config = dict(
    d_model=640,
    n_head=5,
    head_dim=64,
    norm_eps=1e-06,
    positions='rope',
    init_std_o=0.006,
    decay_fraction=0.311,
    decay_shape='linear',
    dataset='wikipedia_en',
)
Each number is 200 + 30 x the weight over its row's rms, rounded and kept within 0 to 999. Layers, rows and columns count from 0. The size before them is the row's rms in percent of the matrix's.

# layer 6 attention key, 320x640, rms 0.0494, rows 51-101, columns 256-319
098,186,160,220,184,215,204,161,151,199,198,168,262,211,262,199,219,217,177,263,222,191,182,190,224,225,175,232,186,244,202,199,202,188,204,216,134,235,211,175,239,236,194,222,190,239,180,172,223,157,125,186,245,224,161,261,235,190,194,201,239,192,186,175,213
084,193,165,223,198,191,264,238,185,214,182,176,251,203,246,193,203,188,235,186,246,212,239,205,253,210,165,168,186,240,176,203,163,220,200,188,157,172,168,181,205,236,136,220,137,181,224,176,184,194,169,185,156,172,236,194,202,172,166,196,275,200,195,259,211
070,201,160,195,221,191,153,202,187,202,175,214,197,243,192,202,234,209,253,210,216,166,194,226,185,225,242,218,240,244,186,191,173,168,196,208,137,212,225,177,247,201,224,177,165,212,171,186,179,197,137,223,230,181,184,208,269,232,217,217,221,154,163,265,199
126,176,187,217,153,222,218,264,147,192,210,183,185,212,181,178,138,211,129,145,181,238,160,165,210,160,230,210,183,188,181,197,247,182,238,232,197,196,183,224,168,194,156,221,177,260,155,241,218,208,225,160,162,210,130,166,194,204,221,211,176,185,248,172,220
106,184,154,212,226,170,231,189,225,236,235,210,212,207,205,155,202,159,192,237,250,226,175,166,224,235,161,207,192,219,213,182,166,236,201,209,182,192,186,184,219,168,206,152,209,208,204,201,212,229,208,175,192,175,217,242,165,196,208,122,239,234,215,181,212
114,242,191,174,177,230,182,245,241,222,188,194,179,197,202,192,149,202,215,188,191,193,179,187,167,218,199,182,189,249,174,224,221,186,216,191,120,157,235,185,163,241,219,227,200,262,167,216,212,180,255,174,189,187,204,194,183,178,185,176,186,216,238,218,237
106,179,185,220,271,176,202,200,230,193,162,205,246,213,132,258,190,208,178,223,199,148,174,204,189,194,233,200,182,235,184,204,166,191,188,183,192,218,272,185,209,177,236,227,243,145,145,266,211,193,172,192,203,245,224,138,226,256,146,237,247,228,187,213,168
113,190,173,215,208,190,209,256,240,220,175,212,212,175,163,188,160,166,223,205,216,216,194,211,279,206,153,195,204,192,181,248,204,205,209,224,198,260,174,194,167,232,238,212,200,190,218,159,231,262,274,209,151,173,227,186,190,193,259,165,209,170,247,225,204
108,220,180,226,232,196,165,232,172,266,213,207,194,174,140,221,159,214,203,160,222,171,165,227,243,239,209,163,198,239,204,195,201,127,245,264,173,217,185,205,184,137,252,177,223,153,171,158,195,210,233,189,179,213,193,201,201,162,154,196,207,177,214,236,192
110,225,232,196,157,211,218,192,186,159,199,188,217,201,208,241,195,223,195,235,186,164,191,228,203,196,212,200,244,107,183,154,220,128,219,183,194,189,254,180,204,248,214,207,171,176,200,215,178,185,161,245,186,241,237,165,247,193,201,168,210,215,205,162,202
108,195,207,207,180,156,141,236,199,183,198,172,236,144,222,180,222,203,202,168,205,217,215,197,176,213,241,199,196,215,247,158,244,199,227,172,153,176,229,164,156,221,199,192,177,188,232,185,192,150,161,171,234,172,242,181,180,158,165,184,241,172,199,179,253
104,195,230,214,214,204,142,213,204,219,209,153,216,166,205,260,170,181,182,241,225,154,220,217,232,200,225,194,193,208,203,170,158,200,186,183,167,213,256,183,217,179,211,213,186,142,230,242,199,166,162,162,235,217,181,181,174,225,182,218,202,223,134,151,250
105,146,238,171,222,211,184,190,179,202,196,204,236,229,176,157,178,193,180,199,228,184,184,224,176,232,236,213,172,171,221,194,190,143,254,249,219,244,163,159,211,192,164,204,237,165,199,238,175,182,232,225,197,197,195,174,179,252,218,189,242,211,182,272,182
090,168,195,196,223,199,253,195,196,197,194,257,183,171,197,182,203,169,269,200,218,203,162,166,185,214,156,210,204,183,206,223,186,187,163,201,234,190,203,174,210,186,221,153,253,191,257,163,170,220,202,236,206,158,281,257,177,192,201,173,216,203,234,125,190
081,172,193,212,196,201,203,232,205,213,210,227,170,178,202,158,253,170,270,218,210,193,187,170,191,218,171,197,206,195,244,215,203,196,186,166,241,172,225,166,213,188,228,175,232,167,253,192,184,240,218,249,189,187,248,280,169,206,202,156,241,184,227,159,160
069,235,189,197,201,232,143,192,198,193,158,154,241,222,198,251,184,231,130,205,218,175,230,247,214,194,235,195,207,188,216,195,219,174,225,235,164,227,201,241,197,194,188,223,170,231,146,240,185,182,195,136,192,237,131,132,216,182,216,227,171,202,196,199,191
073,206,168,234,212,258,154,178,194,209,122,165,223,202,197,219,182,191,166,207,226,180,227,251,187,209,238,208,207,183,191,148,216,239,179,204,141,233,210,244,168,201,190,220,184,238,118,230,196,163,219,173,162,197,163,139,197,199,223,257,206,203,213,246,224
090,199,168,148,176,224,234,178,200,172,164,217,235,170,205,224,165,194,179,196,263,212,231,246,203,250,270,262,182,167,182,176,242,186,215,212,197,212,246,214,168,171,174,278,97,177,240,235,162,178,177,188,159,164,170,119,176,199,188,192,206,280,205,188,225
094,237,225,215,247,167,152,193,196,198,200,193,215,191,154,162,214,234,145,261,222,187,215,228,209,239,165,185,168,186,176,205,222,203,199,160,160,184,173,204,218,218,189,198,217,239,217,195,180,217,194,195,227,215,188,211,208,234,267,209,214,184,204,211,186
093,224,223,190,207,273,201,176,158,227,203,215,241,209,209,205,179,210,188,256,185,165,208,197,155,188,188,182,170,194,132,203,234,193,199,212,219,169,182,199,235,183,187,199,230,254,160,213,196,209,168,241,169,261,199,244,161,214,254,220,195,205,197,228,210
075,176,210,167,215,190,202,184,201,206,184,143,197,192,197,221,161,255,130,153,178,193,211,234,221,244,213,200,225,184,186,180,190,215,177,199,162,191,180,236,217,198,171,237,183,184,188,228,213,205,176,166,200,247,166,174,183,219,226,256,150,193,183,175,207
080,229,195,196,209,159,192,204,190,231,242,221,227,149,198,280,204,182,176,216,198,220,153,188,197,161,251,135,164,150,226,174,259,228,243,187,150,197,170,194,164,178,193,239,172,201,191,181,195,188,285,197,181,227,137,159,164,204,180,226,154,216,190,234,230
092,213,257,217,247,207,201,187,234,191,157,224,153,213,201,143,201,192,217,215,170,204,230,205,221,227,214,227,165,179,168,207,257,232,214,177,228,186,245,208,173,131,198,188,208,175,176,214,190,179,174,229,170,226,252,194,191,194,233,203,255,222,267,208,201
096,211,173,222,232,163,157,203,153,164,188,204,245,222,235,187,175,211,264,200,210,213,189,248,195,194,191,266,192,153,238,185,207,208,179,182,215,195,180,221,161,193,169,214,250,175,233,165,169,216,200,249,186,170,160,237,237,202,216,246,174,186,228,177,187
065,196,234,183,168,255,230,132,243,212,149,167,237,197,202,220,272,243,200,200,154,229,218,202,196,158,255,208,212,230,205,221,189,180,187,213,246,179,235,206,207,166,266,219,222,184,279,223,189,211,136,164,184,192,195,206,234,173,152,216,226,198,196,217,220
098,241,187,128,217,223,221,202,182,193,220,132,235,236,163,200,212,214,178,196,202,167,178,218,174,228,158,254,188,218,240,203,171,187,191,182,144,209,188,230,185,226,188,255,201,213,161,215,208,189,208,218,227,232,190,197,168,151,204,219,150,218,214,187,231
110,166,183,193,231,150,188,229,230,177,211,221,205,198,190,167,206,187,246,195,154,246,183,156,244,208,236,192,213,198,251,205,197,207,211,146,211,183,225,176,240,161,230,207,226,150,257,221,221,201,208,222,213,167,242,235,180,240,140,174,250,215,166,236,152
091,182,169,165,146,171,243,149,240,212,240,218,201,201,209,217,237,191,200,181,188,164,228,184,156,222,201,220,168,233,194,169,177,137,239,216,206,233,209,219,242,202,206,172,207,207,190,167,221,195,236,180,208,162,200,197,227,211,217,193,159,159,184,187,223
084,253,209,191,149,177,257,187,255,199,214,175,206,259,144,176,172,139,199,224,203,204,204,180,199,189,210,193,221,250,151,187,204,180,184,215,200,207,213,240,217,228,186,175,191,255,227,142,138,185,196,162,207,119,165,255,201,227,205,213,148,163,224,205,254
092,218,173,166,152,209,144,187,208,174,180,205,264,237,194,183,209,269,262,182,282,203,131,269,269,232,264,180,154,200,243,232,232,253,201,149,171,189,192,231,195,166,170,208,166,238,159,176,273,137,174,151,174,267,161,210,225,203,153,202,202,229,162,156,196
084,156,150,199,200,187,178,216,159,172,237,172,256,227,162,232,234,167,190,194,184,173,219,224,141,206,227,164,216,227,218,222,228,191,180,209,173,192,219,283,209,225,194,181,157,244,182,241,207,204,230,224,184,251,175,191,217,235,175,236,140,172,221,242,215
093,167,182,197,193,198,215,237,167,262,208,250,225,220,205,218,209,231,218,154,186,187,169,199,245,185,233,248,193,228,244,178,205,162,184,172,151,203,179,202,177,202,182,203,230,221,218,186,212,229,137,222,262,168,224,225,228,200,196,161,202,222,203,172,182
093,196,209,210,153,207,219,244,168,212,160,162,285,177,211,245,205,174,258,202,201,178,173,230,170,148,190,135,216,305,162,219,200,200,154,214,227,256,205,238,174,207,226,197,231,160,231,160,185,207,221,208,207,148,158,194,194,203,175,188,229,227,186,196,176
084,193,222,216,217,150,148,236,199,216,157,207,168,170,199,231,252,154,214,163,225,150,171,209,248,216,250,238,169,180,188,200,130,172,208,188,189,172,213,165,216,210,195,140,187,209,203,191,231,179,225,219,197,183,187,170,239,172,162,154,147,215,172,219,202
046,154,222,231,207,209,250,253,185,215,233,227,223,177,211,177,205,171,230,206,209,209,189,194,228,231,167,199,235,207,211,190,178,200,180,209,223,192,269,194,176,191,206,138,248,164,249,166,172,209,204,248,240,180,251,267,198,186,219,162,194,221,213,212,162
110,183,194,246,223,193,218,197,203,179,223,227,150,207,177,195,216,170,263,231,166,212,224,189,214,171,173,174,196,224,231,203,187,198,185,161,221,187,190,138,241,183,230,197,191,210,232,196,207,201,192,258,236,179,197,245,207,205,177,130,253,164,193,184,196
090,232,188,192,170,169,181,217,176,216,152,159,277,218,180,171,152,224,143,171,155,215,226,195,175,129,206,196,193,210,228,204,198,178,251,215,200,235,159,227,183,194,159,221,206,170,180,173,200,188,183,136,137,179,110,158,176,191,212,186,159,204,164,230,221
134,229,197,188,180,177,229,218,188,158,173,161,241,230,195,223,171,236,163,218,196,248,214,212,223,205,212,189,176,221,215,187,184,230,212,215,176,216,232,222,167,199,191,241,189,200,119,214,191,192,192,179,220,225,116,124,179,183,199,226,173,231,162,185,202
087,213,194,219,214,157,237,185,187,226,264,205,153,219,189,173,182,173,279,258,212,229,176,170,213,210,201,178,240,219,209,218,209,179,165,180,179,172,195,206,199,164,237,202,240,199,220,209,188,200,201,254,250,160,164,226,156,192,189,177,264,184,194,178,204
086,167,129,209,174,154,250,300,203,219,219,206,202,185,190,175,202,235,278,223,244,212,189,198,205,190,221,234,177,154,164,230,216,172,173,173,160,226,203,177,202,160,140,247,214,172,241,215,224,238,188,241,200,192,184,206,219,213,210,155,229,189,259,130,225
095,182,196,177,190,185,188,255,151,188,166,192,233,196,212,189,171,221,183,204,213,144,180,187,241,178,224,154,165,156,229,246,211,195,238,240,200,238,209,225,202,191,186,212,232,221,171,213,240,233,202,218,248,272,246,222,199,202,168,237,200,209,196,237,253
094,248,202,167,188,194,203,210,176,191,215,144,214,208,207,232,132,215,173,188,186,245,167,218,217,164,240,188,181,164,200,147,212,211,235,211,157,226,204,240,165,218,170,202,190,227,163,194,194,143,180,102,183,240,155,144,221,199,210,261,162,239,208,195,234
090,208,166,201,235,173,194,259,232,218,219,223,195,218,223,172,197,193,213,157,221,153,181,196,225,198,166,188,194,228,208,215,189,251,173,211,209,179,240,158,205,205,192,166,189,156,251,163,187,237,207,285,217,179,230,258,200,201,236,148,164,165,202,184,228
091,228,184,229,260,227,160,207,225,233,143,174,137,191,215,203,172,184,198,202,233,179,187,254,227,209,185,113,169,202,174,183,224,264,224,157,243,238,183,227,214,176,165,246,169,216,216,194,176,170,171,166,145,223,177,183,200,209,201,212,250,208,249,196,188
092,154,175,199,162,241,237,246,217,268,231,239,186,166,186,203,211,214,264,162,220,189,213,171,184,196,238,227,193,218,201,253,166,166,176,182,218,183,187,187,175,203,189,164,173,146,182,247,250,189,200,237,217,195,223,260,229,232,174,170,234,178,198,200,127
121,162,201,212,201,184,222,211,195,223,223,204,194,189,221,195,208,192,260,192,215,198,183,190,182,221,168,199,209,210,204,218,193,196,160,189,228,162,207,168,197,192,224,157,255,172,250,157,194,214,227,258,218,148,264,273,186,186,197,136,221,180,197,166,180
061,225,173,247,193,207,188,201,224,194,242,176,143,176,232,224,187,211,155,206,180,180,217,226,188,241,235,188,203,217,229,208,162,227,189,214,170,198,269,210,198,165,209,206,217,194,181,221,199,202,210,213,211,225,131,155,236,208,171,179,237,231,190,211,207
071,190,201,230,210,206,229,225,217,188,139,209,219,205,176,197,222,189,245,232,202,220,240,139,180,182,179,223,249,221,226,191,182,150,215,225,257,230,174,184,225,222,218,254,214,209,203,148,230,139,159,196,172,210,243,247,175,207,191,221,185,159,212,182,151
069,211,259,205,229,217,223,216,255,187,100,217,213,208,224,177,245,229,227,187,171,205,185,182,203,220,223,233,244,193,232,186,123,209,176,198,213,240,219,142,247,155,193,154,183,168,228,212,197,190,119,194,206,235,181,251,213,186,241,239,216,170,222,175,168
076,190,172,178,155,196,188,170,211,181,208,197,195,129,198,212,204,177,174,239,195,127,214,254,152,202,210,182,189,186,150,202,236,183,216,205,144,208,178,245,185,239,219,243,201,241,123,143,285,162,256,171,211,240,204,196,175,260,247,229,148,173,187,192,216
092,229,176,210,141,186,167,210,156,246,168,195,173,184,197,162,216,186,213,159,224,169,200,201,176,162,236,169,254,179,130,194,215,174,170,240,235,139,173,176,170,153,224,261,198,215,170,224,214,191,212,178,206,187,236,210,197,192,228,230,168,214,200,218,185